Weights of a small transformer language model: RMSNorm before each block, normalized queries and keys.
Each number is 200 + 20 x the weight over its row's rms, rounded and kept within 0 to 999. Layers, rows and columns count from 0. The size before them is the row's rms in percent of the matrix's.

# down: layer 6 MLP down (transposed), 3584x448, rms 0.0571, rows 3006-3065, columns 392-447
# up: layer 6 MLP up, 3584x448, rms 0.0626, rows 3007-3066, columns 392-447
down3006,108,218,207,172,223,204,197,197,205,177,217,201,198,206,191,183,224,218,229,221,197,180,220,213,195,154,214,189,187,183,194,240,198,197,186,236,216,194,164,188,197,207,213,170,201,199,219,171,195,229,192,224,209,171,198,203,196
up3007,092,234,217,217,187,222,240,198,182,189,193,209,198,189,193,201,215,226,188,182,204,201,204,219,167,232,199,193,196,173,178,191,175,207,204,210,182,181,216,215,205,178,201,165,193,153,187,196,187,230,210,186,217,231,233,169,247
down3007,095,158,192,228,185,202,204,180,190,198,207,194,207,196,209,186,204,221,210,180,245,200,190,167,185,214,178,167,231,213,187,213,176,199,214,163,170,241,229,191,180,204,224,205,181,208,229,226,164,194,201,233,185,144,220,196,186
up3008,094,206,223,199,259,209,212,210,181,197,205,165,203,208,181,246,155,167,192,174,214,197,217,192,225,246,193,200,177,260,210,223,203,180,171,200,211,210,177,223,213,191,212,201,240,194,155,198,204,209,179,203,182,190,190,197,221
down3008,095,206,213,200,184,160,185,199,160,174,204,193,161,229,201,190,223,220,222,174,217,243,205,203,216,229,210,206,199,201,253,241,217,198,229,237,193,216,199,201,209,173,185,220,197,179,208,234,217,194,228,196,202,206,193,230,242
up3009,106,237,190,222,202,209,223,200,206,195,166,190,178,207,179,204,191,207,159,203,184,194,167,224,213,196,202,248,189,208,227,167,206,203,215,202,236,174,208,167,210,234,180,231,219,197,211,207,207,206,184,194,221,203,204,210,235
down3009,107,212,217,212,204,191,184,223,193,214,214,156,146,209,192,181,215,186,240,180,188,183,201,222,198,194,221,189,208,183,213,207,197,196,215,181,185,185,188,177,216,190,186,207,207,202,201,197,202,240,180,233,187,248,205,174,228
up3010,117,194,223,233,192,188,219,241,204,172,181,163,224,213,223,221,197,183,224,189,201,172,192,201,171,246,173,228,201,214,242,195,198,184,205,189,201,197,225,175,220,194,179,206,158,164,178,204,197,186,196,204,178,210,188,165,207
down3010,112,214,168,212,214,210,182,229,209,218,163,235,226,199,187,190,181,166,191,195,181,208,204,171,181,233,176,214,199,203,175,201,173,188,225,212,176,211,172,231,189,208,194,207,180,194,194,236,206,209,195,164,180,199,180,171,213
up3011,097,225,202,188,187,207,207,198,217,184,223,207,213,157,180,186,183,228,187,156,210,192,218,190,195,225,199,197,164,200,195,211,219,213,171,156,220,208,183,205,180,210,235,202,232,171,180,218,224,194,204,212,212,182,208,193,201
down3011,098,199,177,232,211,198,215,178,172,229,173,230,194,190,167,128,204,195,192,197,190,207,191,186,221,205,218,208,219,222,200,214,199,197,209,213,206,193,165,191,227,157,189,206,196,206,199,153,213,199,200,208,224,193,168,209,240
up3012,109,193,209,195,210,189,190,223,180,190,215,204,238,182,203,202,248,163,213,194,189,173,144,198,198,213,172,219,211,223,178,213,205,189,186,207,188,195,205,218,179,173,171,190,200,194,169,200,232,159,206,228,197,204,188,183,179
down3012,105,170,212,166,218,206,203,199,215,213,217,220,217,218,224,210,201,207,238,187,202,210,194,152,216,206,207,200,203,206,191,175,210,226,245,227,213,176,196,180,204,152,184,203,201,206,213,191,224,208,186,194,196,169,232,190,216
up3013,093,159,220,206,203,203,229,186,216,197,184,161,190,221,186,190,237,212,186,202,227,211,210,222,210,214,176,182,198,227,177,193,181,201,185,234,192,233,205,210,199,206,194,209,192,180,183,209,191,209,158,220,185,236,220,182,217
down3013,098,200,188,185,201,187,207,211,208,196,198,159,163,195,181,187,176,217,203,178,184,197,221,181,200,215,201,205,194,212,204,201,195,187,197,239,150,197,226,182,212,201,256,208,180,186,177,168,205,201,226,182,218,211,215,215,207
up3014,097,192,196,210,186,206,206,194,225,182,168,183,211,215,213,213,200,223,184,217,184,196,187,194,200,176,178,226,167,217,166,196,223,213,203,199,216,210,188,197,194,196,219,189,235,177,219,186,189,189,191,195,206,211,197,172,227
down3014,096,224,214,190,214,184,206,192,221,190,210,194,175,155,176,168,186,192,221,208,202,206,217,199,169,224,201,208,188,214,199,172,163,174,192,205,201,198,200,214,245,215,185,198,185,224,172,201,214,195,204,199,215,209,181,223,189
up3015,096,201,177,227,189,226,192,190,204,189,208,186,212,181,188,209,193,207,190,191,252,200,241,172,204,215,177,206,185,242,205,224,250,179,176,172,215,160,188,215,160,173,201,202,166,194,226,189,222,205,204,231,190,201,225,189,209
down3015,097,197,184,224,211,177,231,240,229,174,173,178,190,166,205,193,196,195,228,222,235,200,202,206,221,213,219,207,203,160,191,205,188,189,259,195,211,235,179,180,242,184,210,206,193,197,193,202,220,229,231,206,201,201,210,171,190
up3016,099,204,208,202,209,168,209,204,193,200,212,186,201,212,159,163,187,190,180,215,209,242,216,242,228,199,201,176,243,194,217,184,195,191,159,182,221,204,158,208,223,226,207,182,224,185,151,186,200,218,173,207,197,202,191,191,202
down3016,099,189,210,192,177,211,216,190,219,188,200,221,221,181,203,169,216,173,177,214,224,198,195,198,189,175,196,220,235,154,203,199,225,228,184,221,175,171,207,200,202,189,185,213,226,219,202,195,187,206,192,211,240,209,187,191,199
up3017,102,204,227,217,208,165,196,216,172,207,219,188,189,186,189,214,178,177,188,181,252,181,234,238,244,209,200,188,203,201,186,177,197,203,219,206,203,147,193,239,140,161,192,211,186,196,196,213,195,186,178,197,182,239,193,176,192
down3017,104,191,202,206,193,234,202,150,196,230,201,205,180,181,182,208,207,166,199,206,151,243,172,174,189,208,226,208,155,200,155,196,164,163,181,166,205,215,228,183,191,220,187,220,182,212,179,197,179,164,201,206,166,187,175,218,224
up3018,102,239,201,217,214,188,208,172,203,183,212,198,217,175,204,160,185,178,194,178,233,181,170,216,173,159,193,180,229,172,168,189,181,209,180,221,212,224,228,229,171,216,205,245,211,154,192,171,231,182,213,186,194,191,179,141,180
down3018,103,185,220,211,170,205,183,182,161,191,210,219,188,184,195,216,194,201,218,208,188,197,190,190,169,183,178,151,208,205,217,200,207,199,226,212,158,199,200,199,204,202,205,204,195,212,218,190,174,209,184,192,191,189,233,198,181
up3019,093,191,216,216,172,194,226,208,191,201,205,170,180,193,207,227,203,200,200,208,194,197,215,210,201,184,209,203,200,230,200,226,204,179,194,228,192,190,208,200,181,186,188,202,171,162,230,210,171,173,177,144,160,172,191,190,230
down3019,093,199,209,174,227,183,221,187,180,254,203,203,238,181,244,201,188,199,212,165,186,182,185,213,220,202,170,210,181,221,174,194,200,216,201,190,202,201,211,219,178,209,195,187,204,198,181,208,214,206,198,158,227,175,201,215,207
up3020,117,206,183,222,197,203,229,231,190,216,230,155,215,195,175,245,181,237,199,223,202,189,184,193,205,182,180,204,211,223,219,196,216,219,221,164,194,174,163,192,194,218,199,162,188,175,197,228,230,184,205,195,192,221,179,203,211
down3020,115,203,184,207,235,214,214,230,167,226,225,186,191,227,235,185,226,187,188,204,235,196,207,212,166,207,212,219,185,178,172,178,192,216,178,204,212,147,192,230,154,189,183,186,210,188,192,246,184,173,209,196,198,197,181,229,199
up3021,103,178,215,210,181,191,240,181,193,214,226,185,208,213,165,197,238,184,226,220,211,220,201,187,219,197,181,197,208,205,237,194,198,170,196,178,195,194,209,201,218,205,251,219,189,194,195,201,225,182,152,194,204,195,205,186,201
down3021,103,203,208,208,159,210,195,187,232,202,222,161,194,201,170,209,197,200,205,220,193,160,177,198,216,187,167,244,186,184,209,242,191,190,172,259,185,236,188,185,230,235,166,189,175,192,207,197,191,229,210,247,200,176,212,235,191
up3022,087,209,196,217,177,198,208,203,149,162,236,181,238,206,209,214,199,230,208,198,213,211,159,227,195,194,201,193,180,191,173,204,183,188,182,193,233,187,186,169,216,205,223,187,221,198,186,210,200,225,202,196,178,193,208,217,210
down3022,091,209,223,221,185,170,237,210,212,167,161,199,190,200,237,206,224,211,213,194,201,205,197,171,186,193,202,225,197,177,241,224,180,199,164,206,225,259,186,201,206,193,235,204,198,187,173,244,173,203,192,211,203,218,203,196,176
up3023,092,162,228,195,210,193,206,257,173,217,184,207,227,190,218,191,153,180,175,252,229,236,234,200,211,204,187,202,199,229,175,206,138,178,199,193,181,188,219,206,197,208,193,189,156,180,193,159,192,165,220,199,175,213,203,197,193
down3023,092,197,204,216,212,220,190,145,172,207,205,187,196,216,182,237,219,192,174,157,196,198,241,221,203,212,178,198,208,179,210,199,210,216,189,178,208,158,212,194,198,220,210,213,207,221,177,221,203,197,189,227,218,183,218,221,189
up3024,096,160,173,195,215,189,195,185,176,188,243,190,237,224,178,216,184,180,218,198,176,198,185,188,181,180,199,212,198,221,231,263,189,196,183,207,180,185,215,147,181,183,170,182,181,192,152,183,170,204,208,175,202,189,212,189,228
down3024,094,174,185,242,151,196,216,198,204,215,199,220,195,211,223,234,217,200,209,182,205,199,210,209,210,224,214,190,205,227,211,183,227,217,204,174,197,165,181,209,191,184,165,209,198,208,204,181,198,158,216,194,197,181,194,218,190
up3025,106,205,210,209,216,175,213,216,168,156,225,172,188,230,209,200,158,203,215,222,181,195,232,252,181,198,190,225,210,187,192,210,235,161,193,195,221,197,175,220,208,208,218,189,178,216,219,180,185,180,183,185,188,189,225,177,200
down3025,105,177,165,215,178,172,195,212,194,191,185,202,200,156,215,185,227,192,214,207,156,185,232,184,203,210,171,221,173,232,203,205,215,193,205,215,213,202,181,228,211,195,193,184,200,222,207,197,166,209,218,197,211,213,227,190,222
up3026,113,211,188,214,209,212,222,228,199,215,190,207,249,168,208,204,231,179,229,221,246,223,196,181,187,195,200,204,204,201,214,203,181,190,176,192,171,200,180,181,222,195,202,230,196,207,207,174,203,228,207,232,209,179,203,161,182
down3026,108,198,207,182,241,183,211,216,177,183,194,201,177,182,170,170,220,240,185,181,168,210,206,184,196,199,194,167,187,195,184,210,211,228,199,189,207,227,224,227,192,205,212,201,175,179,196,218,198,201,226,189,195,216,198,187,211
up3027,094,219,193,227,192,235,228,208,196,228,189,175,204,198,198,198,176,198,218,195,180,198,228,219,179,196,187,218,231,201,245,204,174,224,183,198,209,176,186,183,208,211,198,191,221,206,204,190,219,162,212,181,202,170,214,180,213
down3027,094,182,207,193,194,188,212,230,220,198,161,169,228,225,182,148,222,209,200,169,215,229,168,206,210,199,199,183,188,210,197,163,190,169,206,185,228,190,200,207,199,181,175,204,223,235,158,225,181,220,220,185,199,183,220,200,190
up3028,100,174,218,216,188,198,209,189,185,203,186,200,195,194,168,197,196,188,141,158,214,202,217,219,242,200,160,237,225,211,184,179,227,219,191,223,195,189,194,217,202,173,213,221,168,160,197,220,222,174,203,177,194,164,216,211,231
down3028,095,216,219,222,160,205,191,194,216,210,174,183,214,178,241,172,208,225,214,205,185,216,199,174,226,214,216,224,207,207,188,205,187,217,246,188,181,191,170,208,229,174,193,189,200,229,213,171,186,194,201,198,228,182,196,230,219
up3029,108,206,200,211,200,172,205,220,194,197,205,200,206,200,218,157,192,182,189,195,215,200,196,237,228,213,192,231,211,167,160,185,210,228,217,181,201,186,185,218,197,167,162,198,244,215,197,191,230,175,201,180,181,218,154,148,203
down3029,105,225,208,198,200,205,180,204,163,187,198,232,223,220,223,165,201,225,187,182,214,168,210,188,205,188,233,178,194,196,199,220,194,193,224,170,216,193,217,209,209,172,181,213,205,188,242,215,204,177,186,211,209,195,196,184,182
up3030,106,188,193,210,215,174,182,235,203,162,225,198,229,194,176,199,235,250,206,202,210,185,218,190,201,246,199,193,193,181,239,196,243,190,169,166,219,192,189,177,182,201,225,188,192,184,208,190,213,191,186,176,198,203,191,207,199
down3030,108,169,201,211,201,198,203,191,186,214,212,208,171,212,184,200,201,168,192,168,171,210,198,196,183,210,211,204,173,202,175,193,199,212,206,177,224,170,206,196,183,199,182,222,212,202,173,208,195,186,211,209,194,185,198,237,195
up3031,101,186,196,197,203,236,250,203,193,141,171,168,204,212,212,186,203,160,183,160,197,192,186,240,207,193,196,224,194,200,241,159,185,207,206,233,209,215,197,197,203,165,205,183,230,206,202,223,194,222,186,201,187,203,201,195,194
down3031,102,187,218,187,192,232,211,157,194,192,172,184,200,161,173,179,217,203,200,179,207,201,194,194,193,183,213,168,202,210,195,214,244,194,172,207,214,196,182,226,202,214,197,203,222,209,158,249,169,223,208,204,183,189,198,208,201
up3032,100,217,188,220,176,203,192,220,200,194,193,217,215,218,207,217,228,199,222,195,209,200,186,189,205,201,212,234,203,187,237,203,213,179,221,201,199,207,236,181,185,200,187,213,200,177,200,221,194,211,180,197,212,224,201,212,176
down3032,097,198,191,201,184,170,191,157,228,168,145,198,167,187,210,204,165,183,212,223,205,205,238,161,211,184,191,197,197,189,174,180,204,186,192,217,194,197,177,213,273,222,198,193,211,193,198,243,197,201,202,220,227,225,185,209,176
up3033,101,174,225,210,201,195,212,215,190,242,186,178,213,180,181,194,231,220,203,202,206,160,180,196,210,204,205,206,199,199,220,195,241,187,175,151,201,171,181,231,198,208,207,211,189,180,192,198,244,186,202,180,222,193,251,199,224
down3033,102,200,209,207,185,181,200,203,226,174,197,208,216,219,187,218,209,199,234,220,191,195,209,157,154,172,199,185,190,162,213,228,175,164,189,194,196,189,184,205,218,211,219,219,166,221,217,211,193,191,139,203,195,211,236,194,187
up3034,091,200,188,211,176,185,215,209,230,201,217,181,188,203,197,193,235,213,200,207,219,193,184,214,195,168,191,220,210,194,195,209,202,216,200,190,190,208,223,178,194,213,196,175,155,194,204,182,214,217,211,179,207,218,198,191,179
down3034,093,266,214,211,185,201,211,215,202,202,233,234,183,201,188,177,178,198,194,230,191,188,218,184,209,261,183,199,206,209,194,186,220,213,213,219,191,171,184,218,211,202,167,192,173,199,210,226,171,181,214,225,216,176,217,185,196
up3035,100,219,183,196,208,194,226,217,191,200,196,192,201,195,185,207,206,190,216,184,203,191,213,193,205,191,191,226,170,201,181,183,172,186,182,177,175,206,169,174,191,206,190,160,210,174,181,209,204,178,180,169,198,169,183,191,253
down3035,100,224,215,201,152,195,196,203,243,216,182,212,196,190,172,192,209,213,209,161,228,164,206,192,247,206,157,210,198,203,234,227,192,186,222,211,180,191,211,206,206,181,153,198,201,176,177,228,200,210,209,213,180,175,188,194,141
up3036,089,168,200,194,214,210,218,191,247,187,189,172,169,208,187,193,206,198,217,185,189,235,182,178,212,196,188,180,225,202,205,197,210,214,203,184,202,182,221,230,198,239,189,207,212,210,184,224,215,218,168,192,243,194,224,184,207
down3036,092,213,197,180,210,247,233,204,192,178,189,228,204,224,208,192,171,174,249,213,203,152,211,212,228,191,200,202,192,206,187,203,216,152,206,197,145,215,233,191,188,213,194,215,207,192,194,188,169,197,220,216,236,192,228,211,225
up3037,100,210,227,247,205,195,222,230,166,165,197,205,201,193,207,229,191,219,243,211,187,224,193,232,182,224,185,216,168,214,195,209,187,174,214,192,170,208,185,205,215,234,210,210,196,225,180,159,214,208,206,195,189,203,185,208,180
down3037,099,193,197,190,194,178,237,230,184,182,179,206,187,198,243,223,159,188,227,200,197,193,172,197,226,173,215,212,185,187,215,182,184,206,222,159,211,182,200,210,214,255,191,187,190,216,191,203,217,212,181,162,159,225,207,200,240
up3038,097,236,207,243,241,187,221,210,186,161,202,209,204,191,186,185,194,173,191,184,201,189,212,201,188,217,202,225,216,182,224,185,216,181,176,196,209,220,173,220,166,202,187,192,193,191,143,211,206,165,206,187,166,228,211,193,216
down3038,098,210,214,181,166,196,204,223,211,202,184,223,223,187,198,168,190,205,177,220,203,195,213,224,177,194,196,223,201,165,215,232,183,184,194,192,226,182,206,222,229,179,201,214,209,203,174,223,186,211,222,238,205,210,217,211,193
up3039,098,185,166,220,154,185,195,212,208,217,181,156,209,196,201,231,175,171,234,196,201,248,202,182,195,176,197,208,208,186,220,204,220,213,183,182,185,204,236,202,182,200,223,157,186,217,143,210,242,184,218,220,194,210,199,182,170
down3039,100,211,262,201,204,188,195,196,218,230,245,193,206,169,211,198,172,206,194,215,200,205,215,208,201,215,209,207,205,215,190,216,190,198,200,231,194,171,167,219,208,190,181,253,225,180,196,203,212,220,183,152,210,197,164,205,199
up3040,112,201,176,203,200,234,210,206,217,163,196,156,212,199,192,218,226,200,224,200,199,196,213,219,182,220,165,235,178,180,195,207,222,199,170,232,246,191,177,215,226,196,224,215,160,213,187,194,223,186,199,251,200,209,202,176,194
down3040,113,199,238,195,202,186,176,188,228,204,218,210,184,184,213,209,188,212,191,173,196,222,229,195,218,221,193,221,207,215,192,226,175,168,172,195,186,187,187,174,241,199,184,174,217,213,196,173,208,225,187,206,197,171,204,174,209
up3041,097,172,178,190,217,196,195,208,184,198,191,177,209,215,196,205,193,200,181,199,208,182,200,197,203,200,187,210,185,216,207,187,203,174,234,230,180,222,217,201,222,209,176,215,213,175,205,154,206,226,204,217,199,234,237,199,210
down3041,099,203,218,194,176,190,187,215,175,190,195,209,201,212,199,211,193,244,230,210,203,177,221,216,184,195,218,208,207,235,196,235,201,166,202,197,149,165,173,212,181,197,246,257,209,200,209,214,181,202,197,202,175,218,174,191,167
up3042,097,176,239,218,230,232,211,219,192,191,194,185,184,223,186,169,189,203,197,207,164,196,207,178,195,216,179,223,231,215,200,189,198,190,207,179,205,229,196,215,176,182,210,208,222,193,194,162,212,171,220,195,155,178,193,199,208
down3042,099,220,170,187,201,181,189,186,191,204,199,237,211,214,182,194,207,227,224,208,200,248,220,200,220,208,186,202,177,187,205,200,212,212,213,222,228,194,211,226,207,185,218,224,198,189,210,215,212,215,168,146,181,175,219,202,193
up3043,103,209,178,214,200,227,196,190,230,181,183,201,216,169,182,181,182,201,212,191,216,177,203,192,214,186,207,213,186,201,184,224,187,219,201,180,231,183,223,212,153,181,201,230,197,180,200,192,220,198,198,168,203,249,185,197,205
down3043,103,198,195,167,181,195,162,193,198,215,191,178,189,220,191,227,241,188,235,167,203,195,200,206,172,220,222,200,209,202,208,217,165,186,239,238,206,212,210,193,212,214,229,185,193,214,228,207,191,184,230,200,196,182,192,201,174
up3044,108,234,203,208,235,209,222,210,200,175,213,189,220,203,184,213,175,228,170,189,266,192,202,222,228,196,180,204,204,192,205,219,184,223,166,225,207,221,211,203,187,208,234,179,224,186,202,214,225,190,198,226,207,216,177,174,166
down3044,106,171,230,160,202,202,212,181,177,203,166,199,190,156,195,200,182,201,185,223,193,208,199,266,213,213,161,206,226,205,197,174,151,187,245,192,168,235,187,199,236,222,213,195,231,196,208,200,202,194,216,203,252,178,230,158,169
up3045,085,214,179,192,178,181,236,208,196,187,231,204,185,215,191,206,178,216,199,201,195,208,199,218,208,198,207,201,176,186,220,238,175,210,193,198,223,200,185,201,179,198,206,204,215,190,149,199,207,250,215,155,197,213,193,191,222
down3045,090,175,150,192,155,193,215,170,218,234,196,208,187,240,211,208,205,180,237,172,256,203,191,184,204,199,220,202,217,212,214,189,162,154,202,214,219,205,187,194,193,191,209,207,202,187,212,216,185,223,178,251,226,195,176,189,218
up3046,101,199,176,180,204,193,188,199,189,208,209,187,212,215,173,192,215,194,215,223,232,221,179,182,238,218,201,198,197,168,189,233,198,197,179,203,171,204,209,193,238,235,180,163,191,188,207,147,246,176,189,219,194,187,224,208,206
down3046,099,241,208,201,190,190,204,258,204,230,222,206,224,171,216,160,164,212,210,159,237,205,208,214,208,169,216,187,194,220,173,183,174,204,184,217,203,209,208,190,216,221,163,204,220,187,216,240,192,200,217,199,201,216,146,191,204
up3047,105,236,201,200,205,170,188,222,195,217,190,192,204,208,195,190,215,210,197,213,196,189,195,217,192,196,198,219,178,176,223,209,209,191,174,193,211,205,175,223,208,203,214,201,223,194,208,206,245,220,211,202,181,186,204,212,181
down3047,105,173,224,178,191,200,185,209,209,169,223,176,199,195,212,254,198,199,181,178,197,198,191,192,236,196,241,213,198,225,203,214,227,195,210,202,215,223,219,215,208,226,182,206,177,220,207,226,207,209,177,213,191,232,200,186,218
up3048,098,206,202,213,201,197,199,212,189,181,218,183,210,189,198,181,212,221,166,217,220,204,206,180,197,205,180,220,156,218,200,220,233,216,200,213,226,161,177,219,212,176,177,178,198,179,196,227,226,168,203,190,227,228,198,202,204
down3048,095,244,181,218,211,195,173,186,196,177,270,192,184,201,227,163,215,199,206,224,197,201,215,214,194,229,196,194,220,203,187,196,209,237,207,224,197,214,155,195,185,202,183,230,191,185,238,195,201,227,184,211,210,216,223,204,204
up3049,104,192,162,218,206,190,215,196,183,168,215,168,234,243,142,217,227,204,203,223,204,192,196,183,204,229,168,203,191,184,186,206,192,158,154,191,205,173,195,220,172,190,188,171,169,215,190,208,222,217,232,223,205,218,198,172,203
down3049,105,184,196,173,224,204,189,201,224,208,192,194,186,170,188,203,231,205,186,190,197,199,210,195,198,197,163,214,202,239,230,172,168,189,217,189,215,224,199,199,210,243,218,173,182,166,197,146,171,207,245,195,206,181,202,218,206
up3050,097,196,191,173,176,163,206,194,181,188,207,183,249,197,182,192,172,190,180,189,188,212,177,218,240,225,183,209,184,196,212,263,244,210,191,223,197,198,175,215,182,202,224,170,191,170,177,163,197,192,209,215,170,217,209,208,214
down3050,099,202,174,203,192,225,168,180,166,224,181,179,218,187,216,234,198,157,205,152,220,217,192,203,203,204,222,162,213,189,214,175,199,218,212,179,222,222,210,212,183,196,201,210,220,183,199,187,162,178,165,218,202,216,188,197,195
up3051,085,167,209,203,206,215,224,190,212,182,213,191,200,180,208,186,196,199,173,180,206,223,177,234,181,197,204,213,193,204,209,204,198,207,228,210,257,186,217,214,187,173,217,224,218,158,210,188,199,212,205,178,158,195,192,200,229
down3051,091,202,173,201,186,184,221,215,183,219,230,204,182,173,223,193,213,207,168,196,191,161,208,175,245,218,222,166,229,178,176,232,214,164,185,189,211,218,157,181,188,199,209,204,213,215,173,211,213,223,218,193,199,201,233,193,190
up3052,087,181,257,207,224,178,191,226,228,196,214,177,173,200,219,210,182,205,201,207,211,177,195,189,217,200,208,199,225,175,190,237,209,190,193,188,164,218,221,204,243,214,208,164,177,202,201,221,201,164,198,232,207,228,223,210,210
down3052,094,219,193,209,214,206,211,190,234,177,217,203,202,243,175,222,235,201,217,136,219,239,188,171,191,197,219,219,189,174,215,204,198,185,198,172,216,203,197,235,230,171,223,177,199,193,220,218,203,175,195,170,230,168,210,202,179
up3053,097,195,207,211,198,210,181,223,178,177,172,219,218,197,185,182,202,221,164,177,199,210,181,203,201,210,189,188,199,232,193,249,171,205,188,210,194,185,204,165,207,173,242,221,159,203,224,212,226,196,191,212,183,155,199,171,220
down3053,098,199,212,225,228,214,185,208,172,208,165,153,170,197,184,212,168,183,192,219,195,248,188,204,204,234,208,198,182,192,206,196,149,218,191,192,164,218,194,221,175,208,213,194,209,227,182,194,223,233,194,231,222,183,213,197,199
up3054,089,194,209,191,211,169,197,198,215,205,216,193,192,196,185,212,216,226,209,191,188,175,236,237,199,180,186,215,218,232,198,168,207,230,195,178,199,156,226,190,210,219,217,222,163,156,221,208,219,190,171,188,204,208,230,182,215
down3054,092,195,178,177,209,219,196,217,221,172,188,164,198,209,197,163,169,143,197,179,198,217,204,151,263,222,195,189,204,221,183,220,179,211,190,206,213,224,164,213,199,140,206,187,220,203,192,230,190,237,217,206,201,182,213,191,255
up3055,086,183,197,212,244,156,206,233,186,192,203,196,165,202,206,191,208,159,232,210,217,158,212,178,196,204,185,200,163,219,223,179,191,216,191,189,181,218,221,195,170,225,214,193,173,185,231,220,238,197,217,205,247,215,164,176,218
down3055,091,173,209,215,206,212,231,217,208,221,190,209,177,228,213,199,200,196,190,193,194,237,190,150,207,186,175,201,206,180,206,205,191,200,203,197,196,219,189,210,239,223,201,174,218,185,228,226,191,197,189,166,217,176,216,222,199
up3056,108,179,190,209,227,212,216,216,201,178,181,163,186,195,180,196,220,176,192,164,244,184,176,213,242,204,172,223,191,199,195,217,199,186,212,177,208,204,171,210,161,178,249,184,179,194,226,232,204,161,169,204,219,213,182,183,179
down3056,106,170,180,193,201,195,219,174,205,235,205,219,226,179,230,181,210,201,201,251,168,221,190,198,198,183,166,185,201,138,179,207,166,218,150,212,213,145,224,225,197,217,206,187,163,207,225,190,189,160,173,201,221,207,210,185,209
up3057,107,141,194,203,196,180,206,200,226,224,223,203,229,199,206,203,201,214,168,181,220,196,191,202,184,186,210,187,213,206,215,197,197,205,171,202,206,208,193,220,196,217,226,216,195,193,180,188,215,200,204,206,197,191,203,204,193
down3057,110,203,199,182,213,208,191,231,227,202,226,182,217,224,199,184,225,196,197,209,214,206,192,206,168,230,220,194,163,205,158,218,202,196,178,214,218,185,232,178,186,220,190,192,180,224,210,207,196,188,156,168,201,206,151,188,163
up3058,104,207,195,220,200,213,199,194,171,150,194,167,208,207,173,202,181,171,187,179,188,185,221,188,198,208,195,229,220,197,225,224,225,225,211,216,193,220,226,170,182,197,190,201,160,188,144,193,224,198,220,160,219,198,207,199,208
down3058,103,215,182,206,207,192,215,216,226,197,206,217,205,194,217,224,164,252,240,209,231,178,169,163,191,203,161,216,178,177,172,186,200,207,191,221,236,180,181,240,174,217,207,196,188,221,213,195,207,174,194,207,195,184,202,177,157
up3059,106,162,196,221,211,210,229,188,183,173,214,205,200,204,214,212,177,233,231,207,170,221,185,190,206,203,151,214,200,238,182,203,194,228,218,173,162,198,184,202,219,198,223,163,205,207,197,202,216,221,204,185,188,195,172,185,221
down3059,103,212,214,204,225,223,222,228,190,205,207,205,180,194,214,210,205,196,212,201,212,204,233,236,194,197,173,218,186,251,201,195,184,216,272,213,194,172,184,207,205,178,181,229,235,198,212,237,208,222,186,170,197,197,242,194,225
up3060,105,178,212,241,211,207,233,191,190,174,185,209,224,234,177,213,199,189,227,219,226,177,181,211,214,218,193,244,193,227,200,195,215,190,168,195,221,183,204,208,209,217,214,201,234,181,184,223,211,202,237,179,155,223,177,184,177
down3060,105,225,193,167,181,181,226,208,193,173,235,221,231,189,247,190,198,160,203,228,171,206,208,214,237,195,194,199,174,202,172,204,177,250,173,190,228,206,203,212,168,205,150,200,229,209,186,217,197,198,163,183,227,204,209,235,195
up3061,095,190,208,207,236,198,220,202,199,177,172,211,178,192,189,216,213,163,202,224,182,184,208,223,210,218,185,271,203,183,226,171,231,173,218,200,236,195,203,216,194,206,216,179,219,175,207,183,193,219,171,188,181,181,192,191,192
down3061,092,195,225,199,171,208,184,187,206,202,251,182,199,218,201,179,177,187,205,220,189,210,194,208,189,204,183,175,187,177,210,208,245,217,195,198,180,210,217,184,178,222,186,213,179,221,223,223,194,189,200,185,202,194,166,185,224
up3062,101,198,208,186,211,169,193,190,225,164,194,219,183,160,218,189,187,189,206,212,196,168,213,237,181,203,202,208,184,192,241,219,206,223,175,205,176,198,210,196,206,209,206,202,200,208,213,180,197,215,204,197,195,213,201,218,205
down3062,100,217,223,230,197,210,247,170,205,233,193,196,205,164,205,209,176,238,179,227,203,214,198,171,183,173,172,203,203,180,175,195,232,195,166,212,218,202,190,230,218,203,182,205,201,230,200,173,159,187,240,179,207,209,185,204,226
up3063,099,148,209,185,222,192,223,258,212,202,174,189,197,212,179,226,178,214,206,212,190,221,196,189,243,209,172,209,186,196,173,200,174,199,190,187,244,220,192,215,206,210,242,139,203,219,180,220,211,204,223,180,209,214,204,191,182
down3063,098,191,212,210,199,193,196,211,211,208,193,205,207,210,205,196,271,180,205,205,214,198,200,177,220,177,207,187,219,161,213,248,228,195,169,200,173,211,241,212,196,232,214,212,189,182,219,245,170,205,155,198,201,226,189,206,188
up3064,095,182,234,198,222,206,213,219,201,215,197,187,241,192,201,198,209,178,202,214,176,192,221,212,193,204,181,211,222,202,228,213,222,219,200,189,210,191,215,195,193,171,212,141,199,194,150,205,185,222,234,180,189,255,217,191,231
down3064,092,193,204,208,167,187,169,186,179,171,216,189,206,163,200,213,224,185,215,187,152,221,228,210,236,186,240,168,191,205,200,198,212,198,189,188,211,198,217,184,220,184,194,227,182,166,222,195,220,188,193,218,204,173,217,236,223
up3065,105,218,203,215,187,201,226,183,181,202,183,206,190,178,152,195,242,225,177,168,246,177,222,208,184,183,200,214,216,206,214,202,222,225,204,188,222,189,184,203,208,202,179,190,193,181,208,226,187,211,212,191,154,215,182,187,181
down3065,104,221,192,233,222,187,250,173,183,186,211,222,192,192,218,216,201,204,214,247,177,201,200,181,202,226,211,190,187,199,217,173,216,208,212,204,195,189,242,216,206,226,214,186,217,197,219,217,203,190,214,204,186,195,186,180,211
up3066,085,202,197,211,163,204,220,216,218,205,212,180,194,227,223,241,208,216,231,206,208,173,225,173,204,238,207,175,209,218,186,223,168,185,209,206,195,187,183,218,224,151,217,178,201,194,198,174,195,232,188,216,193,252,195,200,230